config = dict(
    n_layer=12,
    d_model=512,
    n_head=8,
    n_kv_head=4,
    head_dim=64,
    d_mlp=2048,
    vocab_size=11138,
    activation='gelu',
    norm='layernorm',
    norm_place='pre',
    norm_eps=1e-06,
    positions='alibi',
    qk_norm=False,
    attn_scale=0.125,
    bias='all',
    tie_embeddings=True,
    parallel_block=False,
    init='normal',
    init_std_qkv=0.0141,
    init_std_o=0.00287,
    init_std_up=0.0141,
    init_std_down=0.00287,
    optimizer='adamw',
    lr=0.00094,
    beta1=0.95,
    beta2=0.99,
    weight_decay=0.12,
    lr_head=0.00585,
    grad_clip=1.0,
    warmup_steps=532,
    schedule='wsd',
    decay_fraction=0.921,
    decay_shape='linear',
    final_lr_fraction=0.05,
    batch_tokens=65536,
    seq_len=512,
    doc_mask=True,
    train_tokens=586900000,
    steps=8956,
    dataset='wikipedia_en',
)
Each number is 500 + 40 x the weight over the matrix's rms, rounded and kept within 0 to 999. Layers, rows and columns count from 0. Numbers have three digits each.

# up: layer 2 MLP up, 2048x512, rms 0.0493, rows 468-567, columns 0-63
# down: layer 2 MLP down (transposed), 2048x512, rms 0.0443, rows 468-567, columns 0-63
up468:506524580479510496534483506462528385640501445510532482488481435524536463554482487494464547477496444570473420538451473441562516488464459521510558482472523564417543440524546539455541508494509507
down468:476460528443531462502524490507498457553545526452490555481411432456557483550575447513540530555572503508479441524508552565504429514508435453451465495506468437505553562509470535532444511487520416
up469:480553519492520469537509492554481543506459511469567507470486488514558519541571493499562532496444459497416466463490452506447511524472529487484554472464528611484506488562495506460584443525512514
down469:488418489528503506475475559559452434559463505489532518464535483468532508518528499534487493494535503440481468504608395524505518499467560470502503560534490449525489509457525562473456497553471584
up470:515562446520535530446474473518486494522528444462495422493575503562478522523502470481482439490412529495581501494448464501485525556463436535515543483480530558462476445515499498514472476487521526
down470:579536559510469612421494446475527534445481523550482432420534474484427449532431508517510487483436446430527566532429443517539461463502433476496529449482562511515485475451502506485531544443504489
up471:496482526491481511485407432444521542506460447491508432507553516530470466492506526453424488579478433459506513539455494526462508553494484503475496483568506539481497481519472535525488476530400539
down471:455494524507427477570531525510540445496535481483550511503471510481481440485489491535484527476509494555477507450518471508538488507490465540503510464459495540553549437525497454452487448517456478
up472:538521479511507505494517441463532484513439551484471511485500503556485533530535438471451464517479495569461522543436481502492551530479459480555474478543562476508479506520484577552487535571514553
down472:519504475550517469527478483500516491491453440459523505518534434510537521478539437521520539525513477492532483461451497416487537494505506567488549549382536529483483484525471485540502510497493546
up473:535481551557505497510472452455541473510512554469642481551560496521532533460463500455457479575436470503454445565491498446466431469505462492449461553486506506508507520506510514549563479569450435
down473:485521437548540394472588485508503487455456481468433500456491508514435520542422478463498555529487553564477550543532556517493526569551470490491481497525465526511429540518562500573494482525479498
up474:502565412469531563523510475543539496505465505509507417517459449530476493567563577510577596503486508581528554488493511486486532568429512550514437533444523497462523495454435505498524524482561482
down474:512481541436423534526472612476575562473596569496516526497494522395476544493468531571495421482545502534480475498550540489536502473472454499541442549465533504437532498413527450427618484535473566
up475:473539506531492544486483542520512535539489460486543483529523494539525444502488492463511529492518537515541523504473507583457481499512471477514451536444487514518548580575518490467485512500502537
down475:488546491516560529519558480524478485481496452563538451441478514475439531489429599506490460398536457524497479507510509515542501524521582512454564475491547527507437483491490465492463581465509576
up476:405489427523472490516549412514576542554462449525472485543507530499495505502499503473482447496558512492445435611482513523511462564490495558449542521501502544464422532497611475512480465505500479
down476:474566472433481490499515504493496408512436498598512471621456462512532527433488528479550543437526579517460438611516480422568461463464437575451512504530434519516487441494566485526470513562549467
up477:513511483487496505465492501483531524542464490504502532499550507536523515485462544509496553493427470577438470510472489504442496517468459481452481484497484501543453457547426497499537447545499497
down477:477480468560524390531523519566456564431506489543544503499515525529522492506484477490456511508520451476507471507523438493567515460519497513489495502425525464518440445514544506523492530515472532
up478:477493508538501512533501424558544487565494557471537506465529537524508487507536451510519434556536534488497527501505533525470461554424466554433490504463509516525482518495514504434467446496499537
down478:503517487504465538502549534517521588511567459494540511426515525451537473559494532513527450493514435453426520547498460500496549526537489529498544496599487461539478490472524571471574483488447496
up479:477503487477519494452501474511521474527456530441505472453452456536410592475518475494558514526475511468465484456455485494525522498483486497492499532446553517547501489521453498454547457569548494
down479:415506481459502459510522510508495469540523550527476501532521516540503516509527493550583479548552471396501540492526495449402518481475410468528412489514526504530445521355372514501519468529477533
up480:467515537532524489508437514550482480513519463515602549513508506510551526553473534523490483484522486505509572462458505517496532471448433521463594482523520503481549493591486535503598459507529478
down480:481500453434436527393434539445482499474483439478533462518469518466531497504531507449497488525519492551580452499469535568539481547452458457494519504498532499508521547633478566556432513481485529
up481:512499524524504528459484515512535532493525506507504468443534520515553448450450515520457533468465445490458541547501524465488450430472477508494493500493449593506546528513510507499532503480481453
down481:498542488505435477528489525482506493506532498489528516474451503487514475488455554464509531504452530468547459543498539550546487423573503460522531437526421502509505561517511456505442531523452499
up482:492541516524537523470485509488533480457487544495513503509495574578486452534525497424494435537468465579508538514476482452490444467532490567470593550479460506497557552526468531474509470566485509
down482:387543493455522483484550464471447439386468522530534525542493385487586491444531519459549460423487527460533478492539540462424474512512490479458532518480466488519502561439507467520452454514454461
up483:461552456499515580558480457478525436496515558524510500421524554500578517535487500560493574609476538476402509503501478507457545462527495458478499515502458525521524577462571501480462467477480491
down483:451494532542541465601490460529497465524468503463544488418445527447514490411519626586462534520410466497560560512564512585450524498498569572478501446472552552490455528528454454482470495536526519
up484:461442474452536482514562432544465511546483517451516530495580490520520560491615562391581499500473377511481533444498530531506551510483447534513493471386463516364501528522436528515436505484542501
down484:482507405532437529483539538504541512504519582573470434477570483556515406532493542495416501531503584480532480443435470491538531529521519462437527507532483471448511497566473512446497594476493537
up485:476524525539495480496512483487610530502554518484548445438557443555465496517531528535556469544536484445521504541497424524460525571502416542493564483440463492455536477514500539428548513579410450
down485:513499527499572415559494485419551587510528499501551393499504505519539479487467532493444512466494537597509477493599589537469507483545464471565509444516475455482517514539535495491556529470519515
up486:492517526438468496526479496547464482460493509482456503477547480475577557528576525434479476471460515520470533483403486519543449603459471489562529454509538519426471469398485547554502529504510509
down486:509494444448526517461556558442454508483500482469526461448534521451509539507487478542439505471488498480463518499547513476505470537490510421493491449477479508495543446536479503584491574529493537
up487:503485465504593544532451473562481482530507469474531472463495556517486482528496520434472500517446413493474490552481502509518512491489449561518479561443480470504470444568506483522512472516487511
down487:487524529519448588421445525535504484478546499464461524446451435486507492420510536419530515507516450427518447427499499538504516454546513543497523515460490535534549475499488438514527522519458486
up488:521504511561557508510477421517537514509493503507489459425486494548501525554529436518497520547412486534437532497529481483492463505461465503477471497498569541514533438518477499453487494526504523
down488:533456541558492496508563535480485482527516459518510511456478485499484487506501539489488520491585463483491497497566512489501488456495509476520511539478482482529536539483507512524465490523464543
up489:499499482519550466496526495482509535480422493509519484451482516504503545467507513474521460540527537493445535464528580539501455502454475493483494571452531510519525412561557511541479517417533522
down489:509481448502420518447499563493493519491433480434458450416485451512519556463570516536493577567500415453518465474482500503506476512519461503567497492519529548436615511457553490508516550461454522
up490:500465619504568496566527531476492498548491400467554485493460531542438499523539508491444513488466414548520554533483434510401510516518462469488458480487517492382453444477554526487543507516545484
down490:534496464542496451474510497483435514462538483502497511564471533501529505532516470508490502454485522498514524510535574544416504501509477476545464541534472571497546567505470532534521475517566496
up491:506485400459485475469496497563492525492427455485513474501535502524525550519555551489577504462480488518550522497473491486558507459477465466507503555454504507505464562491563468550464411482472495
down491:511430484487522451539437469509515486489511491443482441446537547509553444503461495506504460496525568494515530534499492554421503540506547450517486510521479456495496503494494591506479505466511515
up492:466446415549444502470488499424493455402486520504455448485523498503529495622503537479543530503527436490431466500439437538501484555454356449464526541414535476539546522439498535535485498479548436
down492:476462488487449510585452517421487501529559412484410517533571410464470570468542480484549569495439419460457495458493575473536540487568462479521461506525566496496544505490537471571565473518488507
up493:470553541546551462591471509448556494478587490558524526480510598558534519575504502456523516464445512486519437521487504523466500492467481481552537464426492547395530545546508520528543420489512506
down493:464544465564493437530544500497484508535486473515469488499492603462473554514527477484514509484519479457547513464540559543437517443535443468406430487486456518503492496502528571511507486507500511
up494:476525565502517484473518468460455529540476553461519455463519591530511509453495531487485430532520469452548554525510473508425461500481546543527490500536469507445493496509495544598555527486514474
down494:481563504500479458547541542477564464501455454537457504416464499456504518542555546474411415480434512558432471507507443468574503545528493533441577445558450488546453447499542452501453466473615526
up495:478476537472474536487396414559554528540540519527593505539495486531481468464503496530506459565512496490536495446452547530471470530467473478484488506425460519525441514521501490507477487495501519
down495:500486527467555546451490503534553450522480510507499495532427443495499491534507482536495507503535503518493549434479494492569422488490568432484505486524474523573540547556548517544521550472513483
up496:483470497486516547535430520470429509444488455454466534576528441480502562528570498517470504460454459524496501512459471545508544562498494541534436524515477530518503496468500548447448547499526475
down496:501494559476557522513498531521405439521481443444509455560507511496436551513581483520455488465445512463584546463445517509607489491502507418457463579489493490492458544549496488498513529427506484
up497:499514526501529536452491485502535473522485463460564470444478475471519513490507501492512569477507540556484493569466465516482470531505543521486503513541425525515552460516459497541476467520501480
down497:516467639482499574467490561533505471516517436482481399477495533533493476478480524534466488539507538482516494504446492506516522521517442480499480558479527561486530511562548472513469503511507463
up498:433471542486563520461521425468538593522428456579517443514515490524447563432535541520566564596507460413490462508501423514496505467512507509497527524466522550468491430420478501507537539506506465
down498:564525565459502466486559495530533496527536464507506522533504446504566506511440488499521511471497484584459558447467425547471501552492513500550501467452416511511454543512503463505447511501505478
up499:442473558480508514471466437450484519468468509458498464551533513554506481548551490598435461556502408422465462548432452540463509489510440485474409519463516546495511523457560538398426531451527467
down499:519537561473496529513551477488522478502477479580463529487473519483503420454432462429428520465476532480529513493502530509547479522501470456520516474553482547463436492484487546568491529496504447
up500:497541487497533528541476478464495502507504459466549527483523496495561493555498462567520461467465496507523465592508516481480570537460513528515511520497485491500510548560535496504519470491524527
down500:475545524464476509469572434533499528503495479558528487450444480447522498562481475529533471485553483501493535452475520516520463468542501500457409496554510571518543477506496516511502529515454578
up501:537535512451532464530516483475521509532483513524489531557550491542536489467529483479547527508417539501481413475521496478467510461468509544495455492476555475465552443480422483509512430529533531
down501:521462556564482526489463515483451496508515517525537476500473489492497536564449522478447463510562439485531552554477503506534533548533479506518502527484418496549498524472526477532527495479479470
up502:440458508499495464537476448486454577507462555520519428527542518521485509453515513474493495546469474499487553481451508543507559544395512493467474447443550491411367477450504491496535503517478440
down502:438497506544575563515535472520537516421458498511507497536552499480470487498524566418552536505458461464475467477452534497466500488487477443499447521375580475548545464497533435503450491453537493
up503:489443484493485535486454493530485473481493538473511567454495530508490549524472534461445462554464476550520451523519495479455473497430481466512512476489502524516529477541436512454516477437521561
down503:561545497483469494490542502484486514557466523484473514503480495469446519504500492492503484486557510475477491491526511506474484526470498479525507520467488527486446488507523449571501521484424530
up504:478521477569494508548432403513519442496513515458525443488529487514498565453400524535474508561471506482444566515484473473475511496520510474478464477516525488502465535472372513532518529559506454
down504:408508438456486432508540505484419484472533483423441463540499524608573471468530575509461433576514490548476496477452460543515486481443454501441451518510493557458385512544459483503541495440567461
up505:460571540468425506498463467511511565485461512489523511421566506496482473502540580563484505568424499533493588552474502583490495543436496532586429556537484453467486492504417582469483518542542490
down505:530455543496424616502550576497521492488498487499551495498575529562482543481531534591505499531542531453513551484479545423454550513545507511589467530490552458454508476505574517482549506457448533
up506:488549490495503541532489492551499506545472477422499560488546479463500533501566534508441544503393458492487558549451562505508532517537515420529509504523497498476514470495468454599475471492511480
down506:469501541471522499536514530448482504424483422547527506471487475515530456415581470472474509505444509462561478508457608474435526449561483481459539480528482499508474526514535448582504563407450495
up507:462577466520498551570490448471459555459454509515509477497552487510500526522448511442544541505422522488430545496507422517542481451418460456489530484501540585459545536453508472415427527492440466
down507:488553554548477505451520482466515550415545525506528522509531487539469562417493494532549478449494510466512495529517513405496488566479568475441504508517514518439487457544583490504552516455499480
up508:495490480509489526502528424523520517478536504496588559487535548500554468531451559527465476473466505538478459527481447561490495482530525514569504528489539530490541519433454573493518495543491481
down508:477485488482519553508509538526515623476505432565483515445488545505560508520510534500597558503508506503536530465487452515584549509499495480480522493570479476459521540503486473492469474515548517
up509:502493564524597483520512478500444458494474516527535455461556495528536472558575495486514534549467469471506513455492466497444515465526440414534582524403525488517468524459574451488524500458444538
down509:516460534522520503454472417427511490504522463516510492545525546564438551469546447506529523521526454484465484442558493583535486443497520523530476530461508542456514492550565521451535499501498528
up510:497506523478490445486518492479508451553508525526518591480529587489487531506538488557526537479459512530459472519464545493506535484459506534583510534477447486420507478445416525460526521513478499
down510:517551539495532514508410519483437519468481467451499480597499445534488530504491454476506514482501526478577504480444477437532501450513473452456501530486475525535509543534545481584502515504522501
up511:498503492435530549491539574494490500601460440471515487503504460470518583454562486455534492474442503524465542477514569563527541501439457510508458509374446548491464387517579512510517487536443523
down511:492485450473503489539490491501495524482518469478510554536472425538492456502498524522472554496535476468499497471526501449512453473551513523508462525494472532495464527503564535538481501489525489
up512:460499484482476455522474477489521503543522500418579482486535460503589593520486566516473518520437477465476580526389476525512426560499495542528545505540543503483543490526437565584463490519493500
down512:451538522393507452457449485535492485487569537433506552476488577450481551420437567491461518494566481459483520444505481420494442504524479532480508487535504590585464519416544495551526505536562530
up513:487525494519509455476496423550516499568554539434529513519503494502510489496570503534493536531476491504540476494502550504433488521521469543530469513451445473472444521445465473519514472481469492
down513:514458512518493484537471487492528519507534521484519519471535469482520539526423473454505586492537508411550462467506537445527493516572501538520482506547453538488535530524506490463531507462432544
up514:447480446533495525471500443554420524495492487498543433509544458545570555562470562479565469555398443482431492461429456576527457485494494474445500481501514501492464506493456509554442510533481487
down514:385537455485407446632506493526499480506500448516513502541474539508462439519488546409560487455432516526555524520547577572430524527494486458419532483484493456468486479550417431608445494539458556
up515:526583497546561491465513463504524517493549486477511475515458613542506517509486533433449483505480513486550507478469505543462442514515522475484538496530457467438486480487486539523479545462479438
down515:530452557511426517469519558465527482512572475526485586497514502470530454518533499504564487551610534488538506523473560466470480428479476519485509523566536584519578443513525498495477532485520484
up516:429439550507515494461508431438569459546453435500504550472548546463539515552491534545468489541513520496473532505466535452496460471466554467506516537438448555443484523473484484559501432524468583
down516:549523532482478481424528541494459394486384487473416540482490503445505535478557487498438457452473499552490511379486510463511426561466497475510446521548430498507451599499485541419514454452504507
up517:468580576520492603558405518533522459526482485478511431496526516475532484536533493491503519570486513465462492485508486562494466531480473396458496490439560512434538492496517479478514583469510501
down517:516493473541527491544484458463492574567476501492459474510518440534516474500409514509521450480429515441465528526499493506498469476518487509483479539440489485554432508575493530513538517504498468
up518:519523523498480492514509506449491479496505500563498488534565463506492515503511471499536530478395509558453432529520481514445505491482520506498419482496495524435460471451461533553514494512471524
down518:526447496453509498489482518512556524528557562590533527527472564509465526517482513491505481556542457486525475519511523462519448492523500486499512459555442441548555489473503470499555505488443508
up519:496477488463499479523520510485545388532515580562477495564591527486545479552502484479513518497457468588510464492488430570501486478370493469563500485391551520392421519502570536483482442482443508
down519:549473495493486521499509558486536519459513482484510465536547500571413494562543534526446543439453471438479429523524472458510532477490500489483504541525476442481501512552524529466529479424463516
up520:470482542509494439473490481490530590440528486513498464507530528519500467533444459543490579517499463525534463517494474508405515581457464439445441523488452520463511523508556554466529481445447465
down520:524490494443483545477510487453473525465497435419488549543466523477511446494520498583436519452551508486481461534542545583464494475482552522553492521504482466476490534568536504512537456466503502
up521:480530518498534476536468473492503506487516497483550579529516513535451557495517456462493505438459455553488533512456460539462542366480484420508544482428549505431427513559542599564554528557456503
down521:557523546430546532501489477503577468546528517509485537453499445529530523532430540568541462504524545467537484474574505502507483459541570483538575474487480538491508465424440465570439525544450516
up522:484502454448451478443535515537462471515474474434514504566452481477521510445508514509479425487529494473472536477465524532516559514500496544512473479394493483463527520470510557512435515514454483
down522:483511491600502519535476513503513469457464525576564473484504480521542482498462506485474557445545500518486445451509490468533445482473474458446500528528497505520491497502500511451529513510503535
up523:484511545573475470463494506477468500454507526571540503507552463529543518510498498417467558522542492463489487547460508515545507409498489530487466570506416442528449462432507504513536377497482514
down523:480469493459570526520504484513519506533477478453457430508466547489489459544514485557585458524482535515497512488497468530468539547484518474480490474471624585416515506520526532474399556560574450
up524:519555549467527460449418537461489477461509436510518519499472488553500479499519453500434489510499521546494465485431455472471482513470451509490484557519519527510589557612511655511472510488479553
down524:528511481497492472529447528541511465447582490499546435509580475508394536464514509539492475556533498501490473489527477487561408543548491504507464493495487508512529449474458566515534483549440508
up525:513530551490555478482467543558481537528485412477524484507522536491470539522514487466384506517478499514491547510470498492486496465537484581469545552531497506499423502535567576588522438500480516
down525:559519480469572603580497491472537441523466417427448483553409479452499487429493543463413460478509455501527518487484446474535510514521567525465529465508485517566493506388610395514506529440461474
up526:498551452562495583526474480468529501552478477541522509488455465484460533546505544467514503525503446459496501566462423513500551483457528506556484499430517614492528530428490510432456535427506482
down526:528526441552464415510529457510466518521465500476482555488506476464485481492522556481442486562560522493536430533537422506506561437427450486499485496496545526517496503510516501509489510460475458
up527:503544476435529502476460485485442501510487482540507522493466531486493538544521431536555488516403534491482475559475437604500507596484513432458505473516505523428432495539561513513514523452472460
down527:479536452582469529484504499475471452537410540568446516477490491513561510537525530472516516553461426487533474556454495482565523529573457487474508417540542489528573580470518507522436510454559369
up528:478481446462512508543462467563484483467561515498522534430479477524554505464544475468499527545470545506432508481458526543527499526463413542552483531523529495479489452480482556517481476480427447
down528:567555496447492563493459533544461467535493509487463525476502495567445571470478527526490526508509485454424500459526498524539483512493522485529514501491506484489513447477524483508496524471544469
up529:543469541511503488538515442509545480550390513573480484516504423528529500463465514451529500511557376512494571489479511482472478530474514466395477491463456534536384543487510538413551503547547501
down529:437516490521512525478523543512497454464521437449476551500528539468567477517483524435539525508477540494520550508564519590435428492496489444503460515491562469492460510518476445481444488489484528
up530:504569505477572507519458521483495489482485501483520507417497470570536462495496493507566501463491559485511515582485560505453458454470521476438533546443409495569556534492465492493556444504525503
down530:566517517474455558505519463560518455543540537493443540563517488506524482472459522493493467514514522481450493466527496472600566486482428528523463458437512526503488456569550475477434469491497410
up531:485513512480502514508489484583565443505532553519496530512480459562505544436520503467482483511475481533465562521465515455477433541413485558504507485458429482491500494481485532516540485579376479
down531:533480512458472517481535492471479469526514483482490536484466475403523482528523541443461528518539477503541570504486474478488505468528510502487483453541566465501448473432468533501452504526496433
up532:447543474534510516455492544495466465571473538454530492456514505522478563564537493475531517489536563491441496495503541555484528463463502502463525493460493515464548542504524597487498532497490472
down532:460548519620501514524483464486505494494567500532543467519535519462468495512541506465535475512518466473513511473508471522472473493481521527543529537539504509477443549444554474513498503580469531
up533:459470478522529497453547466461575590459449510549493501544503497581461514473509510496470459588560453514541452487455567520397518502511429515436522482451491538512460553527428539493509499525555466
down533:471483562475492510563546473522594511557493411526446547512515481471519469525460475485535513446503487485548544503498528477440429484570561553540531542505529588438499483450468447499592492498388492
up534:502567484492459615494438474474488530469500484503494584497486538543492474493529492501390518519559505477405552459478458533486452399454431425511469547503463475522554505485513550560509505505482420
down534:546513483488562565469443521459502579474364462475544577484471500525522481569507463473458477559517500533478573483467562459591501515500415442502545480468482513524499552414471496427511580492486540
up535:449469487454463441506512513450532548459456552491508478532572461492489533485512512496558519494456494533491459482480478507501457554504534509495563449428461531519520440472501467474519470523492493
down535:551513471459533545517510493565550499470555491551494510528473553497522496502453462477448549497469426545509524535456515462503559507518470538471525513585471512429471491450514591480530498524473459
up536:424503479406510520555518510477499532558486556345482486565484523549546465450518506439482512513523505526458533545462528499442545490456460566537518527472511590498519393426533564532482432567465487
down536:416532517429485592507549515452504495556439569464484502471435424505530494516438495462509559459586432485500490571467546555439472555473481532464510529467463470482538561457546507473531552491512434
up537:534528474514511466541482513465469511510517497546556499496600454507523556464538491507542533511448533495517384507506490434422511485479517529485435502462513495499517483475391474502562494513478525
down537:481530470564521464512539509526477566415524497536488563501483513470469465480481464439476506524563504471508565475477563507504487441511469534537552492518426499520518472529536462531510433482530488
up538:440432430554494457507439481450458487548519486537598486444554484498476565505469468503569517498445471491453516470450490461538571492472474539534496579501486514441527467541485497554537435530451501
down538:538520480508507484513499515505561517515543422449473487520531498461599499530487473497479517463573582425527482509567525513549458435484531451536438478551511513415508473461563532572490545471522487
up539:498517550550520475471511538502535484511512555480493519462518610566484570475537506465423449489530497516510503513425523470540543522376467441545446553469504470487462521546466508494517496538504518
down539:577452462411537512505512452508522438501518441554516494532559501444481485452524503536493497451491515496576473525519543554503531488544544473491469473460413520493503465430482553473482478484469511
up540:506458568537548506541512489481520478485493516525480538540507475539512559506485554543525536522431500487454555483480494468563525520459455508513395530450511497496503500545437506513465464540498494
down540:467503516505457501506528501496507552491494476510495479467483491539519551498486533503497500490503481449531500495533507475524489501505458505531513506503492465537518537477462482525472483465452536
up541:443407499483468476434509508423496473585440466464535429481490474492525550514533516457444539509482507442492478516479482509441499462509507480486488521493520572461492501487499511536538455482509516
down541:545495571447479537407511392491493524448550511424449556539457461478480529432548556566484493516512506520520439439532530457503481481458556465600487504506498402557467436465476512484443473470487492
up542:496537484532513472528437376519612506493459486497601415428506543532476433553429561545534544531456482501552517488496482503492487505473489536410494496476485493423546506526466509505513478472500493
down542:498472572529508458535513484522569487365568458473425465418539542465446474495400487492546515566523462490470513475519507499547455426522463499475476519460495413517545457509487517602522517549434610
up543:526538548539448506478471471460522408525500508487562474498524510522457500457460460449492492537463423489512571559488523617490481469454448426484510470499511562426510467501574498508470487473453422
down543:544516476523430460488458503513583506459531497475541509501485514524478498516511499517617495505450582461515493554509472470547491460475429567529396461526488477480475522487524462503488530394553426
up544:501505410435541488473422523393552468478575555530474518430472472522499593500638506472529505547455487495478512544509533467509463486452445542550487531487539490432525489476506552552491525515519432
down544:503494538523512519460401519505463511548419449433518489531454432505523574459479529562571444572514509447457474465457500501519442532504497482430477465563546397466484414496536569418527522458524467
up545:526495457469492545524543488537614470536487542499518464448530454575536576503487499462577546499437445526463508522456501515474515569503461481547420487508488470492493459457491483501488565480484485
down545:501468512444514505525515492516460517509451543538539505443476503548592492465574523506504472492472455543502508471509535430431549519569556627522420516455384518478457526433548417368547477478429524
up546:505553525458467523533398451513432467469448516480524456517508517539494536580560477456529520487484502508462516476425501528478518448484501586466550543424571508502494457449526463476537421480528506
down546:495474460501460532565450541532505484465509453482530500511470484436484503518532526524471526505529490526499509505515576510476538439502552499457508477490486468524491480530484563579489455497459452
up547:531533565444524562463493472491526445533508499495475472424468500520512463516475480468411498506472494469508490535468543474522595438483437490535490520431496441486521508496482532467436443580489537
down547:454478519488526458592446524541491459452486501499440492570481442465535534464479472460484458450526513500517469520496474497522485538520478556505506457523455447465477501564453501482524561545527524
up548:477475528539535555517442449527536510518480455510546498452539498505476557536449561517460472513457478535521565503491492493548510455468469517477453562484478564538478486558456535551505526579504515
down548:524515511464520423541495481511486482484498559520503495442495507507512532427485458526538456514542513449485506554506542497556459510483577478589510503492433514450490504567583446427488503532435479
up549:464453536424546524562455464516487473508436484496527461479579494526513526540440498491448507536477505480449530468473485513558434440510428550534502554487532528524482524529448505491494451499453562
down549:496472452516467488489555432562427450533545506483510526472474544462553426469507551456386535446512411574478496579533511525484466519511542480476482535587502478518465475451541537535480562417515451
up550:441549477478492511559479495517537537479549498455495481482455449532599493540463523505532523489516508508486468522491532528503490525414412425432491468491513470538529497484464522621522424557497480
down550:560505532475464534551420504474621413500540552505480510527493587518478515496492500512469440504510522503453494478564543509486478496521508575539495500489448495529475501413446484579508496573444530
up551:485500505473514530438465486460511549511500479441559452510555508474468494473500459469412487525457476451459484479493494475489446504498489522486458557487456527466578450522563542509523490510485429
down551:538479509509520447562549503456496394515466506495467480477526505468456503474497564517518458520541491488538526480529503442453461472469462550464511523387448528548529475496516512500443480437453549
up552:497465505509479529468495507428561452480475521494528511440508469545517519516515513417450466570473496474511526520500442536548541394525484495553430528457528594411438519504504569455540527511502436
down552:468515470482503563454513525526501498459491457458526525481547532478496526467555503481515534423490438495525497444537540512454507482527490520532488516459570538474524549512488446478573494466495552
up553:495505475543582471515526435548520427522513526464499484469524547499512515471496625463472531524518475469435582536494591463437448415473463533520424496512460601608493410506427603531504474517474519
down553:475458579506523484557442566586520471507533449531574555510449438539471486505421637544566418507512489492497503562580497395474462553415482505487516508546485446516471470479511517437536458580465561
up554:496530486518511465497550461459558430465429527494502534492489538518641567575525519487429501559492449492400487525507538475507449451476502461481484567431483468494481573475518525507529489520509529
down554:541491515445500604563431560457506435529549543541478523518555445460494510533511463501500503490552447525397544562538456496500452443433510447545449494515553529459469442500580482525492459583445628
up555:507504502530515581506438482524489440552528507479602469502504437499454540524504513528599457514413429506461511551446401439496549516488382463468496564502505535509531566562517502458527507585502518
down555:496518478447437427573523514443539462521611419489474583501463451488516489506481506544524509532545479554513492531495483495470419529534433549534503455487534458516476488520526518470614444470526540
up556:526501495539506481558509466542490517525519538516534530559512549516511488499515461486440423453465499582520528514483481515457554569463483451409493464508509506471530488503513547473463480517542417
down556:484432448514375467484544574532458487399454552490507509474525546509462493531576511473498580477477507481496509490469539564559425507516496479449494532487514461438478528529455508515482525471517462
up557:480458540482493433552510570568515471571492538410558516513441464492487512573529529445500538490517474545438525510501496490525492426517472513546466551503461584474489507500491596511483450464458505
down557:504479533463506527581522486547507531417481543496537527450409500502476498538487506492511623541463470454596476581534466498520483528610531514442510466512504431520486481486562501535553527492500449
up558:486479450437488524500507497485531465541533506529486536514479442510449572488599559548483517458462418491500499541421499492541576527459468458527483503510526536466444478536518551521495494568478439
down558:493486515494459555593474492538457558461539474466452526511530502494497496426608524502528493474517459504534494509475517473524395582505487511478555595493514498553511478568478518485464487554573545
up559:506533479472599515518479446527438546515467497422520524513474408506473560532514454428426517587478479458499496461494530447559495487447471575520522520462547516505513514485457461494470490526492477
down559:564592518486508566517487489547462486546562549525475491505498483477570505539495429498545512508506532484488507530499513532581511525500456437459508472565452458501468446514518511537467516509501474
up560:540463497394574568542503497489476539493483609522562517495554523554507603521488531500557509499493503563505473555456492519468530578479406521454517463467512422416562550510523475484512493509494470
down560:471533491425465553485421565478518452503444498593527494562492485507472522476529508542431488512532546448491483538484528464522454482522484529493486506468526452528540505495628516491507534437534524
up561:512518484515534503442519469466456458496535530479474534465520460507553470565529435498507489458459511470488509495506524515510536467421511404454485509485487524425459532454544474490537471536473462
down561:528499482553529486531484482486453482485515478428484511504492544483459543545474435473509467510507465442454462476577514431486470511441518430537555471551476557547493474509509512500488539583546539
up562:475504488533539476527504474429527397515507488483528553490498504519557458568452527533511518495468492512460455538479464533496492502498516428507419447523550519459495540461589518496562477477478500
down562:538467526491547408458475504462425533523507507503481537486539521420534536430518416538466468495440495505540568456479486574404469547534472542463496494569547495583509517494540449535476482511536510
up563:486500543533532482445485521506501526517498539452523527558538570495533538509438533499450482559488461487427493450490460493500456467469414514509489527495519508480432462537534570567496502526481426
down563:530455417512593561523507554511536476519469454567482478442417423502404598477552486541495547442442453496434499442534584486512516489465453497458450427466529511458526469481533475502475590489501465
up564:477517505498507439487434516532560482430530497451488504561557448533511611490557489549484479462509488550489511506532484524484537474507457523504474569503515459460464505546517476504524440605519497
down564:487511418475412496440506467507494519414516474523500506500509564541447571481487576521478475457512534534547509521533548520528497543515529523485475476562510536518446502442438507547578528533521509
up565:474519513572479414506483544522482490505523497506475536467518495526573553504483497527488509502521476568522472513508506550433487499483496576533526481510524518462467457440510511506600450517499514
down565:517520496488536487454452486496503517505487443491514518553450510517565514532473490483433467528475520457438519474477477496495518477507453496481476474533491529507525481488502549471503512568523477
up566:484485498531482449456496519485500564482480490451512404466493514540500563499511541550473449582565406513474516495498481481525528546467474480479426524523418525378435606513553535510447508475440503
down566:476419548446593527499476503557413463562411459467488543522524512527485545461526520512489542451459538524555480475476554496407635451483528487483491495569461516519488468510438491493539473413499523
up567:476525516492500538445493502475415434443446560483542537465573487524544451525430515497536525529461487500504567461517485508488467447485442446531451647484487551491522486531450544489485549503471433
down567:564543479487354490427449572515547423575628480490499451521526471540501435480425461557538529543511467535540468562534446533522478507483432575537525519475545493481508462484543558453502479516440425